Weights of a small transformer language model.
Size: width 128, vocabulary 8192.
Architecture: no biases in attention or MLP, normalized queries and keys.
Training: a variant of SOAP for these matrices, 154M tokens, 4700 steps.
Each number is 500 + 25 x the weight over its row's rms, rounded and kept within 0 to 999. Layers, rows and columns count from 0. Numbers have three digits each. The size before them is the row's rms in percent of the matrix's.

# layer 7 MLP gate, 512x128, rms 0.301, rows 136-207, columns 0-63
099:505482467488532477510512462510511474482502482521494489535502489531518531519474499506465509484481462514489481517488489484505483506464496506486461510447484520514493488520505515465486451505510471
097:504460509485533501486485482484486505431490482496502504509526521508459507464523481539517460549504524552509487489488494528485474504475466512482495503484528524480546474469497516517493525489521503
099:471499504521451516481507496493509504484497515493526511468488531538539515507464510457493535484494541475499468486502497500517531510461549466527536477485529497546433507515537525490452481528557525
108:571508474527503526492520491455487524454519524497505477513534502499519477491495477501548500525476484495533527530471470490515496490483471494518485509497477469475494479489463490532492489494502509
102:491472522465515533484459503459444491483492480495486489526516493515473491519520508463495512493490524465548561520522516501505529469520495553509429477508525527493512511539479528488515504497479513
098:461515490479528477476465525495436535475506508495494525498533507516535503516508498469509503488502455498515463498519521474515497541529474586510507492506527496494504524485507502450507548522519463
102:491452527501464514475467486537462482456487546507527486517503478483493512526498484493514527504499482540457505509512474522521526457507496536485515510563522524460503511507503488471454515523558495
096:525493505482502479488479522533510510517531494491495542528479496550492491466472523535486542508521515495590486513513528522501461497525537527515458511479501489494483474510496510508445518522505500
097:467504541532504539495500524507471508470503490535519492503500525514474498512486504478476453494547495503505508554499503517530509491472526526518514543489471471512471514492489512495476498478570539
093:512505541487482541501530509500544484487510519511498503494537477529508558502500473540503501511504487545494503512505560449514520500475485481517510455524506496544503484516501480487520455485507518
097:493528506536545512493518489545510536522548530531497514480553478553520521474510486506522505504523500490517486476514500491507449489445481496540479485481508497515504529464471476439514487520484510
095:537471499470499494465510474501523480514476497496475527477526467542473543494479484481513486538492498519484513472475483513517473524522464523477526490475493520477488488488533483510515501516495519
093:511507555516461516513505460484514452509510501489492478507494510491525517469542504518501484496494475517551481514524439517507508509498469470515542484515555510524493469518518494486510488491496463
097:528497529476498484519523477486458515491492534515491486539547514499507494511507465491498496465510492489494471520518472510492520541512499515538497479543470550516469462512457529459488526489517520
095:509512565495492492485440482553510509475551474468506547494531499486489534521477467511511461469529476527548500494498561497520502479507535511465498465488489503455523469488543494499507490501519516
101:484474511471528525515473535509500448463508463499464510475501463527470493538474480540505482492538510490520508521496495522447535489507505515468508453507485479519491483474497541479523519475459525
104:503519510483532488510458494474493425490537514497484493474455508479491519493521502477499471446536474536466506468514479462509492507476506504495491473476512542492545525523469509514474465529530478
095:510510475477488515477509499473501513514494491522527503517492522452534525530485493466462491506517483501457467484463508505508521508526525495525475522501514507468536499558484441485461546477530503
103:489484476488511510500502456513484458494525485472474515518518482476517509524500500473505464525494485519502473474520478456481537494493484480487522556467519443503499517472517471491511473521488492
106:507523495477514487510464544529483519549516477478466469476520476465498522528498510517457498543479505440497508482486523499496486455493481523499482477523507495538484525489509483494511514501524535
103:541472489462498543471489469501455524500474547490496474473442502483528463497493475489499477482522504553495528459488480520506489507541473461501463505520495556469499488512490493479504497492473480
097:506518503516478509509475504519499474557507484579497499525557492541482511500478509500512481441483510523503488471516479524491457524551530492526523515498479475509516473495534523484529509489464516
099:536478530532534535525482491496515484506478563477488521495475525506484518494554489519508477474509489530469548487505504533540513492495426485509483484497507455528528544501507553477529504532519508
100:466483482540518557510496473464495487521485507508485520492520508523498512507456508537518473498521499493502508500424486455463498505468538512551492476497505498526502469499507521489448486532525485
097:507490492516435460504487520524533498512487524521486483501526458471536484489503534506474494530511523488493496498473509510505488513563489473512535485491494542472509487518479505468564496525511524
103:505483501456513544492486525475479481462499512556480528515511469550527502506478488485472459490520500459483523513514525502525502510496489433478528511533482426518508490510465512481509465530502552
109:495520538502537463490503525528502535532522500504525497495509466491522502536508532424514478496500493508536520485513466465499499489525490430496486514534522501504511522527509519506486510500465476
088:488515504533496522491500453506504535520487521503499455486482557503474562535470454530474445500511457483517510501492496482517523531513495483531536515506488525489542485440503524504501521514497528
094:503538515517545470488496526477508512484503457504506461501488454535520489447475573503486468491550524490532511501495503517453478488499501497547514483525517528478518475486484516510530473490527550
100:536500480486463516516492497518484511501493483467477490524490535484527458453510551497436495524472520527534519511511511501515516491502467489438557479533546499461517536483494524466469480517503541
104:493492520513505459454503545500516498439546500529485491478528483517505529510484534504511469488534526477527481496494485555484474527529462457485488496500495485502484486449474517479480480529450489
093:494555487497534515429469523452447523498521518504479494478485457477509515482541504502484467479503521483489480503516512486481458486492529464510522497473505498477505502468487491531502519508552464
098:496486492522473479549488562491478528484478517488515420542512492487491534476497478508504520497481508512526498472487509531457513485544531534498491505473485504443519527488495489500494478510528483
102:488482554471493508482508504501525457499461503524502512517508516509487468498482518463484506490492474472498512493519498532462469491526469487486535489497473527490541506544520506531491517468467520
095:512485485561528531521485546452485500512490522515453512554496528513486479556491503501470482538496498506475493499468500468482496543521535535478493546556514485483510479485482480521557487483523512
102:465524464510480494450510502538523519511496511493483503502505479493518474471520536508534487518498507519466513496486525487504507516525472523486474503511524501499475540528530519488548496487494518
106:507468482492480563510487462562522507509589509488491474476517498497467534546508509475502465517483527497519469502504508460480462539489511511524502489505484515521493512516534519505536471516478494
105:486492485479496491482489515519509513542487501509482510472488505471508506499498494526516511495452446483499541491499535520442519500488509519536487486488546535497490480499503539511508465483482502
102:472472514512511531472483551491475524549456520521512539491476498457478541478527523476516452494513487474514495488471513493492536540484494492498511470502495524494456543484506536511489455517528517
095:491480470494457459472505499495520493488487516501481510549508551497455479511512538512527476501465521514495523512530520503550494518498531489484534549495523499492523564427531545458522500494502525
099:565502493532474518510525501509507517517506501451518500518532515535525479490486462478483515499543518499470531480529470464518492478488526497503479493516529518466498494494579506482542467489482519
097:531493502500486568515553450479470512488537508502513548522485446462493488515521477542511519511555494504501531492475504524531500490528492508524487526494492513511516525555548487559503495528467517
097:515522483558544451483504516522531480520484533493486486474516509505508466436509522520475482463513524483506503487498497498508482499529493467464478466505485491528556508553510507559510526493508494
095:480536516551480501508496537526487525517517466526526525493508526464475461530482486469518484486533498470504486517512513513554472527515510484564497553473482479470506492508535493510495521486499511
091:503536485509515492525484550456482512494501518496510489465494504467531453508498538498536505522510472437501511524485526513529526524505502526541513499526472506506488481460480444521518491505479491
103:511511472491470492525523458528461517488483519486548489516491536542505525540514491522521518499547477491507479492533504512491557494512477505502512547534511535535470486528553466486467502503530525
098:485439465498473476512501454528521536475489476521490521456497477493528507509479497474511500503480501468540528487476497510550523438493519505519475529471469556508573475520456485467510523508508500
101:519557496493531488483486557521524520504520500487498495527477522491524503494483521536469484498503500502577484533523494546498515478472496501553507492526499543544486510503503473523484524461493521
105:484513461515509546492535468484526471493497512525509482538486460496532476459482447539527508544472499529466477483537495493505514492481475491548531512505503502506411498508480524499494512550480496
094:527503470510456484516508563486510520490477532516530496490513490483537505496492506456532505497507514484524500501501572537494515499511502522531526481530504496492475515499535536461548493480490516
103:479470473507493502516525508487500523455514477479485500461475468524482498483522459490479511474499466545500499483491466477483523493493468507493491527526500511481446521503546518489486519506513479
094:459446462523523475503500468523508546498508502495485521451472523502477539517507531531553470506492474513515469499492449484481490531504494515478455493514502498494482486542528496489482505486512484
103:459469502498513510467449477499540462486510521540450549494498474529500528496529536493524499501484478518476499526468492515465514460523498525554470486489442530548484515535493525480514529524500452
094:456495472482492467512515453498483511532522507520497510500509472551480509496485504511513497543521479478519494519542544537490474510494491485518484492488455473491515499535474519531491510523509527
091:509521497516482513467473485516501544463501471467459518518494477532492508485478503492510476492494484482522491551545477515493493485492513454491526455498522469531542494549551482462558503488484505
096:516475406489514497489537534479469531491472495480482549542533525498477517537503510508462535508500505480505453493494461528474550481536513498507529487522521508498486475518521508507537535483512502
096:509481489461505548466490515477496547497524561507533506497498495491497499466494524496562512488469475553513497526491523502468491459542481502528541458496451531499481504499476510504508489514509526
103:503468501478510477482516472483476512468469483506525504568525514490525489459494470488486542481472504534497507550507472475484550495490495507520504482528479513429527478512514506502523490495521507
101:511516525499523446515536470514500474459531478524496495489493499485526527567486484469514524470475493514488479524455470497548493531463477531485474523497496504518476532480488511515529498516489502
078:489491479537498496511513499515498506518502511492507509558524510470512503533519544506506509503515474464489538524492498483497507509527507483496547483480531492482496501515467513503464469461508469
092:502461499566546456479499506484484496533496515511498549477520511581532472516474510484499456476497547481482508464508497550461494489489516518473520508544494565484517514487464472471486532528476495
103:470503488518493536521482503513483520473541509523473489536521461472525528542481514527478501546553521493485481476507469455520470484549452490528498493511451566481460494496490529478476513523482532
092:520482534487500460514509489526515512474498463534489501500499494515492489446502494522490534451479531477513546517457510484483512500503499518507510461533480521524500523515533516510514477525532509
103:518469462523484543545528515463481512512490492475494497506496495525475518459487500466475458469535490508515478526504476528522545489501458487545501441500429503486479511507496524506469511532495491
096:453483521510558526480525517508524512476480491549496481498502485523509516506494510516503506482525503605538479509462479513534543509475545480518500506485515507511503528493487485538515492513539499
096:450497474509481553512490481468498491520473495467481508448493475511516549501508471507463444501534450508478495517500522512455511487490501519520497551499553513478503462494527477503507489486507496
104:534426504515508518469529470476453518513472492543525517482487524487499525504502503536486494468532505496490490526519518470555474464473527534476474517460477578501451483511505521470534478499493504
102:487504466476547480468538499495524529464469533510530484526519519513518520509507511511465461464508478464481508483478466480485446500447507513543481490485490519449528498557507492501488496465507520
108:499503520508512501461533478474465488528489498578483485551514515501496493467531513572468483509473481493513458494494489491508477521492468485515500515499516523484484477498496540467501496539552494
106:468515488512512515503416475481514468502493509439511475498499494514520515542481499498518511518485523478484456468481491503534478504463484480458544510507491501479475460527473484480507520508464545
107:525489415512508480490497519473491488543532501502497488524460517488501543536489512537473532494528510523506522461526472474497512492526462473482525506464547506522487516542500497468465492499493492
101:510495551459535520507482473535514538484505539504483517515453478540526505507477529484518507531511516534494517519517504531511483489509462459522479508515485485488499502506492553484511463488541510
# layer 7 MLP up, 512x128, rms 0.308, rows 136-206, columns 0-63
104:523508520522511499492463558466468522543488541487494509480504492542429520516505503518488476478507517469478524480506519492463529483499497518541533483518493488515507521517481538495475498519509509
093:500516486483544513551543506479519488500504503488467499495489536471526544529499449489525504468485493506502519523517507438536534492478476515530489486526515476495489547467531489501489454473497518
100:531508486493523502519481493533469497490521440537489508500531500508482478491474478508503489494499529509523499506474555502529483539499508511497487463475500530466551497565508432496478488501466520
100:507527533474486469489502512479493487499487535498507498477569461453549490465484449481487473525479454505527513505465498473510491526499488514490544519531487494482461529494494526550493498511519504
092:497563531546483454506496500476501501527541490472504484501534461438522507531489494444478493527472497530470506504491495468488548471480531474461475553458481500469480491511540489492525527500508495
096:538476468504507479521497486510467514485472509489491501472489492536502454477515474511518531477470488478485495491459545467520507439526504470525490464504487502508525497505478484502520471485502522
099:458460523493448540502521518492486516496490544533523482483498497496467464492504476528527501492551520551474492462490509495498493467498507500511511455512493499465485531504481485491465543470496457
086:473460489518520459541452500481496484498489449540490502550497501514489483472511494476492497550519509527572505487528525527508496508499488494537508508518476515516525491518503455514502481478441485
106:495528497484494543509497522499521498487535537460496522528506487473501505545471502504503565487527499553497503545507463458544496489562472470476495483519474482451482513504511474508512463494443468
097:491494455496498500505506486547519519498482536476515510490499555485498483494496525479456521496529528511516504498493538506502515517480535558507468539521498538498510526467510507497524512480556494
097:517490476476462531472499487513506508502518485453527483541482500499459490477481502486477524472488452496471540483524487541462508470498522541471502485499528451503475472502522465526530500534486529
097:512437524487489493511525494494535438461458510487489496506485498493496528521499512505453495533515516486515497460523508480511504489502439512487504488498482491496524520477482542516545494515480477
097:544510509513504485533520530523500491483454505485517503518552478479533488524491503503510446483501526503491503479564457478529522500477519486529480461516510559490589532471473509507527515447489528
097:508523505492502533465534504504502518459481472487503504517456494498459494474487546537480485525472512523502528494495504476502517469503496530510511492435488467452474499539522462511535430516522511
084:476504504479489512533523502532523461485467459469503516488478484507479478473449454451509452509534508523538498483525496497514490542530486511476508423464461515506496487476524512532527497482533481
096:523527523487490542496466523525483475489491504489475480484517471516485531541465500495493492493565472475529488530486484514477505494532485501473478479479467508509517521487490509487535484518501488
094:527455525522512485496473558479541441494525509521508491518538487506535517521507488497504518500486447533529478467513546525491501470514509476510526517530457496536442505551513548513461522521498476
094:486492479479455506510464548484512493487529489475508517523555508503525489511516477455484551540551494498492502521535473482533533511509482500490507511508456462500491460483482497478508518474461516
098:525497516503519505485468510489519501511503502535506467469513481492476488454485493484521461485475477511471484489488538452558513487527553483489489495520547474509483502538532519497494481499473524
095:485539488531516462516515517468498492526500517454482524469505532535474474515470467481480505507517486482507502539522522467464543524475462458500534492451443546560485502491441523502489538499486536
092:526481482482511493522485562520499501470515517491487518503529513499552480545502484509430484459504497520513476511496462495508541509500526533466489503464486483505478490532470498503503488455458522
096:517499505507482510506476503495526504488479502527560514489527534475471492524533517519517494497523529465475490511469507464476459494478481547540528545505547508464497464477493454479500517532505487
096:477500426475474508489480510482526478525423502577486509472502490490535479476475540524515526511483486516541508511490519511528485495539498487517526512486494499454539495500515511529526533482529471
100:518484502519549472491516533507492464476532567520501540512530491480497484500504521508478553494520478520539515448548506495488521498530490539495501492504535499486485493456485479490535496502476513
093:496533565518504482517483508516482500498462490497545479525482533508533537474471525508488530519498499512491458533515514504516493499514496521451491469485504507504523528491515499503520502484493535
098:492506483493461559528473505457498504528504522476491524446524482484483495534465495527487462499511530510509509481517498490509503544486519501492513455551481485486508485526440452464452498502452528
100:486497474495495483541503505481498528510506451499502448479510492509432488514473507486494463543503492497532484501458531500541508505492491453508544478527469488499481512499516513545488490455491500
096:501541503487485501495493504434480503463546484504510539514503527486523494501507526448501504511527507532452546507456529473504555514505569521471477477485510458497441537492474495498508488465499499
096:509464525450555506495498487480496492512530521516531497510500452540469428470507511493520477482489543500476500510494474503503500527554522478501485526507493487503477518486535449477466476491502530
107:498463502488482471518524503493492540494528484521495488496561502509522475463505517492528515531495539538518531506515539451499485519517507478476542488523495495465497530473498541501464467461481446
107:501466497522536532492487523529511499490489514465461524516535521524484487491477469522463461477506461490518542498514524523461431466526482546505490445471511526504533491513538503537491483500503468
094:460492499516513497598495457556555524503525495495527542562499519542495472526467498518501473528476514465519479478521532510465496504481490531515475491532511514495512496544523485490497539497496504
100:466512443512469457505485496471470460503527490478474494487492492510524551490523487483475556495509504511469498512500500476488527542501507485542524496510510512529524511496499512449502490513487554
095:484508494468493490524499488525506465517480498493494476509470458490485529472542496500516490449510538504532489496476517490516516533499513455491496506493511442493535454469469479479502488480507511
104:514485475523488501526498471497524545480483485489456499495545541478551497464481504474502461466546510495522527517514512455499520492516483519501483476508556521454512490467476494475531516506521467
097:483486539489511488480522492505508486412487454522488463522506527448491480538470524518522496512502507487502494471517507470478524487512514476490487478494471507510506481464505498528518488532509511
104:512504466461518500475499506531451512565525540488472496514493484511518524523503518511528494518515522488470484537472523490499525529509488498494455488521482513523550474503501522512478453549500479
105:470508494528501464457469530516484506542538498460487509503516531437488542513504514529534410494495494496517507472511507534521519504506497510515476517484511498485498491528548504480440486465508489
104:483506504514486537489520517509535519519500524516528508500470480451504545472522487515519511460498516477534524481496508512502545483500437489526526502499462511463493557483449515524518464465515483
099:456513542500506485505514497476503494510483511500453523509489479547526446480476496509472494480475535500545510520526514497494464486543522472468493529504492498479460476468500522505469512498503491
098:533475486505471499529512513502490545479490504488518515500506500541558503458446501493460546469482493490533491517508509559463501525516485483497461502500485533505522491483541507483485516510476518
096:496491499521529504466501456471506514528473497492488505515494505522511448497504506516508507494451459519526461572464487521505526496493501451502501484514528498480448484500481484508516512505535471
096:448466459476535463495491489497460528505545520490543483522483517515468492520491468496512583450491451491483455483496488538515493514476524533506478538487551465500479473520496479517521508468497540
094:499520515486442496524499509564537475537474515506498483506473523451539490468515466514524521481502522506501532488495488519492499488489492512487469488500485481492490460521465494520446503467497509
099:525537462553474520514484491494497532566514478484499535505512509448528494476471520476500506475510479437487507519489496503507510488514519529507538520505460511464477459542503461483536482498501522
099:556500492488519485492518453482470473474503489455506472495495533517510502532487474503509498442481475492498517443452492490505549495474509489499446477504453541477497467498523504499552507505493524
096:545444496476503504518492491505456504500506517524491520493489454525475487514557498507514476480526474522500499481515505543540490484505488459518515492497555488511490521551480524521508528436497514
102:500515492474516496497499483453499506501516498453513509517471550487490524487513526496471504550493486465500487505484465510492541495495493498516517509493479534524496459519507474527510476527467487
103:480477499527482541505465525556506468473513512473521484497478481523537502487490473512539493489496514483465493537506509536512504490475510526541522445512491548511485483467496476475516494512484526
101:499490506442488480501511502532479470539559504480545505505495496504494478508452501483511498549509469509504536527470501522525542519482466516484490518519485503494520534522432508536510482529516492
111:517472477539458486485525526493503509485508504464475529506467471557468544531510520545520472491459487494510521483488530543482495481510552500536502506509503514535478521522482502513500520481519515
108:526507540531514576510522479486542522516462519503512514531451533488469521484514501497494496520519534427513509502476509487486512524458526474511544480448527524484460505524490503509514554511515509
095:492466496495512496504487464509556470480493493514478495465508505516475519492499485476552505480536484518531546502476452473524490501533518512520477484481512475516485500501519458488524519526518513
091:496527548509489512518516535511534513495526525526505497517493485442552504483496459477507492500514499533517501521498499482509532447460505525554486550529509492530513514488483504489522486533526490
097:497502476472497453473493495494472478474466452468480503521506479551466518486486492531497505501496517450470528505549463532435491501540502497482500561490465483511536488528533475474531507471510484
105:494511511491509494497524524506532435524489468531482494456473490483497464504486532548518496452487513538494505534537524428525530538497533494487492510456503491521510524530526525479508484468517486
095:484537540493467455521478476511461489523507496517493482478542487468546543547485498487489488474475502480532483449503498528527506517476504468519475528491524471503561490518542457519497467537519509
102:477508528469471495478436499519528556532500544543486476442467509513496494477507491499502471483501501466438463479510536456462507540490504506522485503515507498524517507503495482479460491489522518
098:515473493519518547515532503438455487486455517482506500518550519515502481500502503517456480525493493513503527451498498522515539470497508513522473487501514558480496501495504527499496463504516485
089:507462487475525484512458462497486503493438502541483437476506512483523487503474464520511507521496511515501452511486554490485483526488491512485474508495475511468492503515506454540460464488492508
090:491517499519516473457479484484448508517510489486509519479494519552481514500504467536510514499504482494487524490529452523442491464481450543480504492501520529482525453496514504509419492502508541
104:508515465551525530516535477480511506491503529499508494454504472460519514540517512445545501505504479515479471538534490464540531495523430507474462500491509548501497477500479513478484489529529486
092:473518548508476507491457504509521485513533497518484466523524472529496533463543481511476485471487520486558463508491518490526523505561525461513520506521543552494555500506530495489486461507536527
096:514529458523465515526505496522472475545531464494516479509486518512535556468514477491497479490521495497511500477526490516510499472552527484460481472488503494517478455525457494485485535518531504
106:541500524487477481516494513505477527480492485503497509502536502487470499557520506501500464522498456455544554530516499495470488521502501504536483495508414484476491492476484459500514449456527505
102:505501502486490467471501507518498479502541512533481498494535529515518466518525468499496500479495528494522513519479480492514532517528491523447471486521532514501498558495498543488488491487498511
093:503514464508522516435485483481501482510464503500510502443464486491484492427506475531449550511486534504506472474500479500500476457464537520493544540483519564460519539494547515476508453512487520
096:492511474516516474506531518491541510525510495528470501501479478515504526458566513525529500489482486491492510488504478520524520501464492465508468487477483518504497515480495489532503516512484516
099:499520529489469483460518496538448502513507486558530498535537497490527525489522495553477500473497466509451467445523509506510501538496525495491511481512511473508493507504477506482503470483539488
100:519568473506509459461553506516478518473504501517500484503475485494514496479509470509501471507514488540519512578522470510501527503532514513513454465485542504507519465477485532539453536509517494
100:506451479530534531474476473525509566493485532492501521496548506493515490535476503504494533519461517483480533482527492488459456499493435500507523544529527443540526539527489474509517532505477493
# layer 7 MLP down (transposed), 512x128, rms 0.3, rows 136-206, columns 0-63
100:507519498474486518480463523533508519508446534479508518470508528517495490510529497488483468492471494535488522472562518442446563486530515527522488501460525498454500510532515517451499533521490516
100:483492522558541476507519501519504484497481433535525494483539473500486463471446499491510503488509528518431532521550544502517509499481494526549501524479483463495500533473531476503456502454499522
100:481499493523466481490513530534492472462488491486536485496502475500498508475534494504494504491474547522530511517504499504526552453516525529493477475532519513453534508503493491525496475459517530
101:470506488551473517536537496501487502524518528473501492496498521469541554511518515517482497510496507530500524542465516489535528477494571478506476495501541518513495436492536518533475478525504519
094:501488502480504527518472536464485457487489510514484484476493510493523535504527506516503468510483559491519489546506535525505529495519465533459484496525491529503496554543481557516470490552447464
098:522481475524516491509498499491496483488542486504506502491467491501502512456519497518518492564536449513497484510482528531448476488580500481521507502513490474503478472516511510447504520482527499
106:454531511514442467503460502505456490503569543488508493509523493526558528508534464489535530524515444522477534439491483516506471511534514506494510476499515479480513504534499503510479507492525477
097:479520534465505504528508475469494501516486512514500483519503470513506515498513491481518494488470506531517496486496508529485506490504500503502521521490457472510509500534511530484505462404558507
109:526507507536485490547498529495484494508534514475512552512521497540530524512535520550467559541474488545501510495502522495497512485571484517502509508459520463500491424483496523558482487546502468
113:497499481494504524485482467489495503482494462532500502493540490470483482519504487487528516461498444511506535487471485504511544508506496463489539499508490512484499446646520509435484561480494473
097:539459502531516497505476526518519423526530516517473503513475434508502496499467513486514547512454482487516449504496522523489505513521461475518457547536515513506524503515514483503484479478517489
096:477548476519480473514478483499539485489573530487500487527520488519483532482531482514504509514504527535501555502485486458465471499527520499514469483525495539472484515450500488510538451477502493
096:487499483489479527524499523491491508515531522500493462497498526493462511485445500509532517507507473517474528476487521528504480468525495517462516481473500464490532496589496535570522532515493499
099:484505503511469471526521534487511518466503477487512513528473497486506509478522453489476452482485490493501526484530491515519547483483519517515497514498482465494490501503509491522548522483519523
095:495448474537522490513547544485475513517512524501473521541473505537521519542559511495533518487492523501510513500495499469508502504534484481523475505501547497509467522446519518518453445512446477
088:466509505490465477530489476468526508487524480518496530498518482493466485503522518511516477495507473515461469539524448494472488535529492507493532523541447493479509506432497480483505482552476526
098:525503450481457532518465468527491497497547496512523512478512495530494499512561498497519482477467514521501514463523477521525501500455512540504517495489499505514506474482449463449471463506525491
095:529479501537500476512498512524465482484513520549467488477463510516500517499507508528516481525495493536548513516483519508510517519473522473459471546510508507497509522546502500459486483491464540
102:526514493509523462529501483483497534505524466486500529522474506504498514516517447481532486494441488497479482539509498536513489467494526497486438530532479514535511499522513525487498512506475554
100:498493509500458543466531505476504509515519530495465472487522500551498492481540456499474501473507507544505481487530527458490499499480518520447501541536482488488493468493492514459533541527503486
093:522517468517530467503581545467510465491530481505471504496519454550495489525509524472486543528501522498429532503482501479510530507510453488512508515472514498524476515468519492522482489478494513
093:530492489482529494547559555496526460477525511480485456492517499492507498495511509504527511520479494508527515488495495513460458517533463490462464484488502467507515486537500461486515483507473517
096:492506510502502527539521498506500519459471506525480502491494530514502475471521503511506499512504516508553510493454522474481458523482504461499479498489509488535471516501528471517531509478467532
095:529496493523478461518501496511474511538462492517500468517492479521493510524536462462517507489461529524522522494521516470547477504470494541480474514497474526563519510467452505508521455500496492
095:508500466493478492496518497454469466481507484493508503488489500504468485463505529545496501466433532463455465502516475483475479494490538524453466497484476503519526498473521525531500508488511495
094:497504481485492514512501487478468502456529499539535507524527516478457516489504521507490570533532471488506477524509489442512494506483463491520491478461507488491553560468514511489506485438519512
102:535478479480510513479523509519504550518460502432515493529497513537474475527484533519476536489539483483496478494489479466464489544491516513459544528522503492458450495530500547440544482554511503
094:538493471516518470494539495472475506525483493508515474528443496493478505472485474507502484532487504491553497485512480512504462501489475494545559479523483490506522459459479474481495516524500494
092:514525525483450513508471492496513481500482494504496491506500497476456494488508484506476503483555489492526508492473504496501505530484468500474489508534489457504427492499547520492508518532476526
105:540473522521482514512469481499492474520506498506449543531502518499479495508532506490512500533481476483463506519470493521463505509500481490459523469504510512519500465488490529517520499422484489
110:488515527516507492425513550531457455502479467489501507505490521513496507502504525502492464490533502466547477518467502548469478505488461490480508529514474521490492481530518474475466498530455533
100:511500457490481496510530480469522466478481460491466496487494493489507514487537535478488559466497466503519543483512501491527550534548493470492512519468514499495499504577541545483480461501458512
099:494550497536460493520485476466473482463571477494534475520484547545520519506545507480474504490508490510500519557508514488497554522510512520499509470501484516509507525512491482466511500523513607
096:504523494511488508512486517519503505493563513495496474517517492497500516524511493494512476466501509486515491483570536552518535532543493489515476497512515534482492544505445472522536531502492485
102:496476476526500544478465510510512518501536466470473504501539472522533498529515507490486567536492534460504515557519497483514509521526502483482499520484500514468499439469492546470518529491490496
096:528476469544527518526490513502473531472508473488513546521515490495482482517474520522524478502491425530485525503454489499483491489510506498521506499507498544457499503520503495516469460489500502
104:496498486474507505456520495481507499523452495505482508487502502530503509515500485563506470536474525432505505501455451501496474510537451513464542512513502485476483527530537520462516485465520489
104:500500511526491496502489521505491461439513515479519479466495559508493455449500501499510505478499530495466464489496497480469479528462515500526519483517511482518541551532522523494474505490510503
098:522483478481547465449478517476500512526449491521517488522462460518471497499488483484518500498481531455488505465517552486495502516442492464524496486476455483502529510490499530536488491516518566
099:558561541462504494520517521501533514511581492496480520526490469484495501525458543478511536535479518489474449498525503504473456498504528538511479532548503461485512483473468494490502519465497493
098:540532508483474508487518505512527534499489488491517485470541545490512513520485491423494482463511513438485474500471502459536477470498506492504490494511518482428504466510507541421498507462487514
095:503512483473480485488485493505510499511520490545518498510503484484495519521480454499486514465601509521514496500487520485510532500528486538466472501470486473480501481536491431518469466490474521
097:513469514513506550513462518526537467506509492487546546507487488514481506496472523483504538517526488511497492465503469525490512513536505508516555490510529448471524499491468466508491503533524510
089:508561513511503516484535472479516518508500488483481521517538512482505461523496548538484459477462463488505518505561506531491504525457510485506494524486480497476530488548508480485497486474534548
105:485547535504493461497488538490504468429506521502535481492494490514494491535545483460480491510498476493513490497479536487541524497511478503533505476557488451507528482504511519485543528494538529
104:540504496499477467529514478468518511476498480503529547554507511500503492508479486495544490479442479487479510469506529483523462515498515481535483523460477523494512492540512487523529503443463523
091:491481529490482478488543509452522490556474511489488483484483557486476498485532483491524460466458483479506504509508464492528477458492493488526449472463516518485479491479498531513445506499546528
096:449495475464518462470507452495509547487481491482472487466489516494552507483459476514478466516496513494490480508494486504527527468493498516518519515509546501509524461543488503505501525525500544
096:506517500505501540526508515519548453526495510511522492511518498486560508499484463449519464501502494483448470517506512510496505487474489509508466493543488509503482510534486502540533530464503511
106:499498497465512512498460483497492498492474528518461464470480544471496503440494528525502503478478467517510536493535536519484482512511473492474464520498499517503518498471506508512468527457513542
108:466573508537454498509522488479521570511484484484471526516519467491514463524535494532537516494519521465512494476506477522504488509526482487497456496495538469504539487534499486524521524457479509
107:494507525511519483516505506497474563461505519531478497518494465504474447495510563486522486524475455466501528519461517534577505476553489517498468495512464522516477499508486496538479472491502489
103:540563504473489493490533519502490509491523508465510492549521540495517542483475495506468508473517504514522471500488500539501462476499550457467526472518505504490537485529518509508444478490447518
089:432477481481498483544566482471492515487505541498465495470491520554536524514475484540534475484516498465495480493477531494520453509501473475485478474509523482472479522526525499534491488516524530
096:520516485517483491531445505514511495539496506509530507521511454474498496541521495459482535474545509488497483547451488457509534506481514502523531506535481499524531485467501527487465456503478479
103:500468490533489462490481506512484506509517489480502477493515524493500505446506499515501519549501475481539509507522498529521487505529485526489471523495499510451475476521482492485507529464492513
097:512525515484488462484486513508494468458518491558477498493501462483557470508494462484465502522512458469510514487498524491529499505492512546528492487473496536458466468495521531485526440465454502
101:533494506496469489533487507496552540505468515513488544470504484498497487485513499493471485477494501515545500474509506492505478516539507449536468526514503494510484452478519480470499512477489477
096:509496466539502487482492532512486486509512458480529509478461492485466508513530527438529496525524476477471486489506513513505547527541514472532505502490505477510520509482525482492495510460450517
096:509542526519485519497576497486486514508531510492477516537463506524475494501554522536484507474466492483468508516530497474513450508535489524489526511477512477498504454468458518501513488494482495
092:471511472511525470527508528501494554504497474503482458542461490507503468481527508536510510452516490494526524512465519485482488505544514490487516510542497527503494482533495494544491483510534475
106:478506530447484497499508484501526515445470488483494526500526512521500494552503472524473482486499486458517560487499463502497476479534512512443502457500488478480503517484512530476530568438478503
097:471430520526497501481441453476503505487530526473498497466514465494476515460514519455510539467520505517491523496479519489523463516546513502481530493495521532500545482520534500530529507488538489
100:489528477487501541516529454498479513512487489485539511538476448533516456505496495479475472450478533473495499472529493522474482487515479468518505512496463474495496500507453478487519443475502493
101:542561493513508491467532550495472504534493485489469493492463492493462453527471519501485519463525507504526544476487496473488496542500513499525498538469471504500498531440522489512505521482475495
104:528476565456495499451485504559478493495500484519491491505514506477465507488487516532520514487503490466486478494496517537533490523465498524503487475483511463499484530541497541519501507516479521
101:494481481475511517474503473502445509494493451508532569500488508507518511518497574505492483474539467473499504522484458486564463517518475520502508480489512541499460479469510519430495454506473496
092:503536499466489536506434479491497529506477472523471516480488502510514501509464485520477513453508547483509537529520532518530547516524488523526459483495488500535508519496511507479462472506509470
099:511464499512489507458497517532434464514481498501464488463481540486511531543506462452516499526460515502503465509511506518449492484520508513515486481537527491503480520508487506475511526500520443
094:516500511489520510532509468492513518460486527520520521484509510499516500493502504505485479498502491520514502526505469486506520486499508526491480473479546488486498512561495484522511511461485474
099:485503503516479495463428526503492447483437478519487491502523512469488462460469498491513471500516517488512491488476475516515506479497485487484486444485451497494518511495480515494513513488528492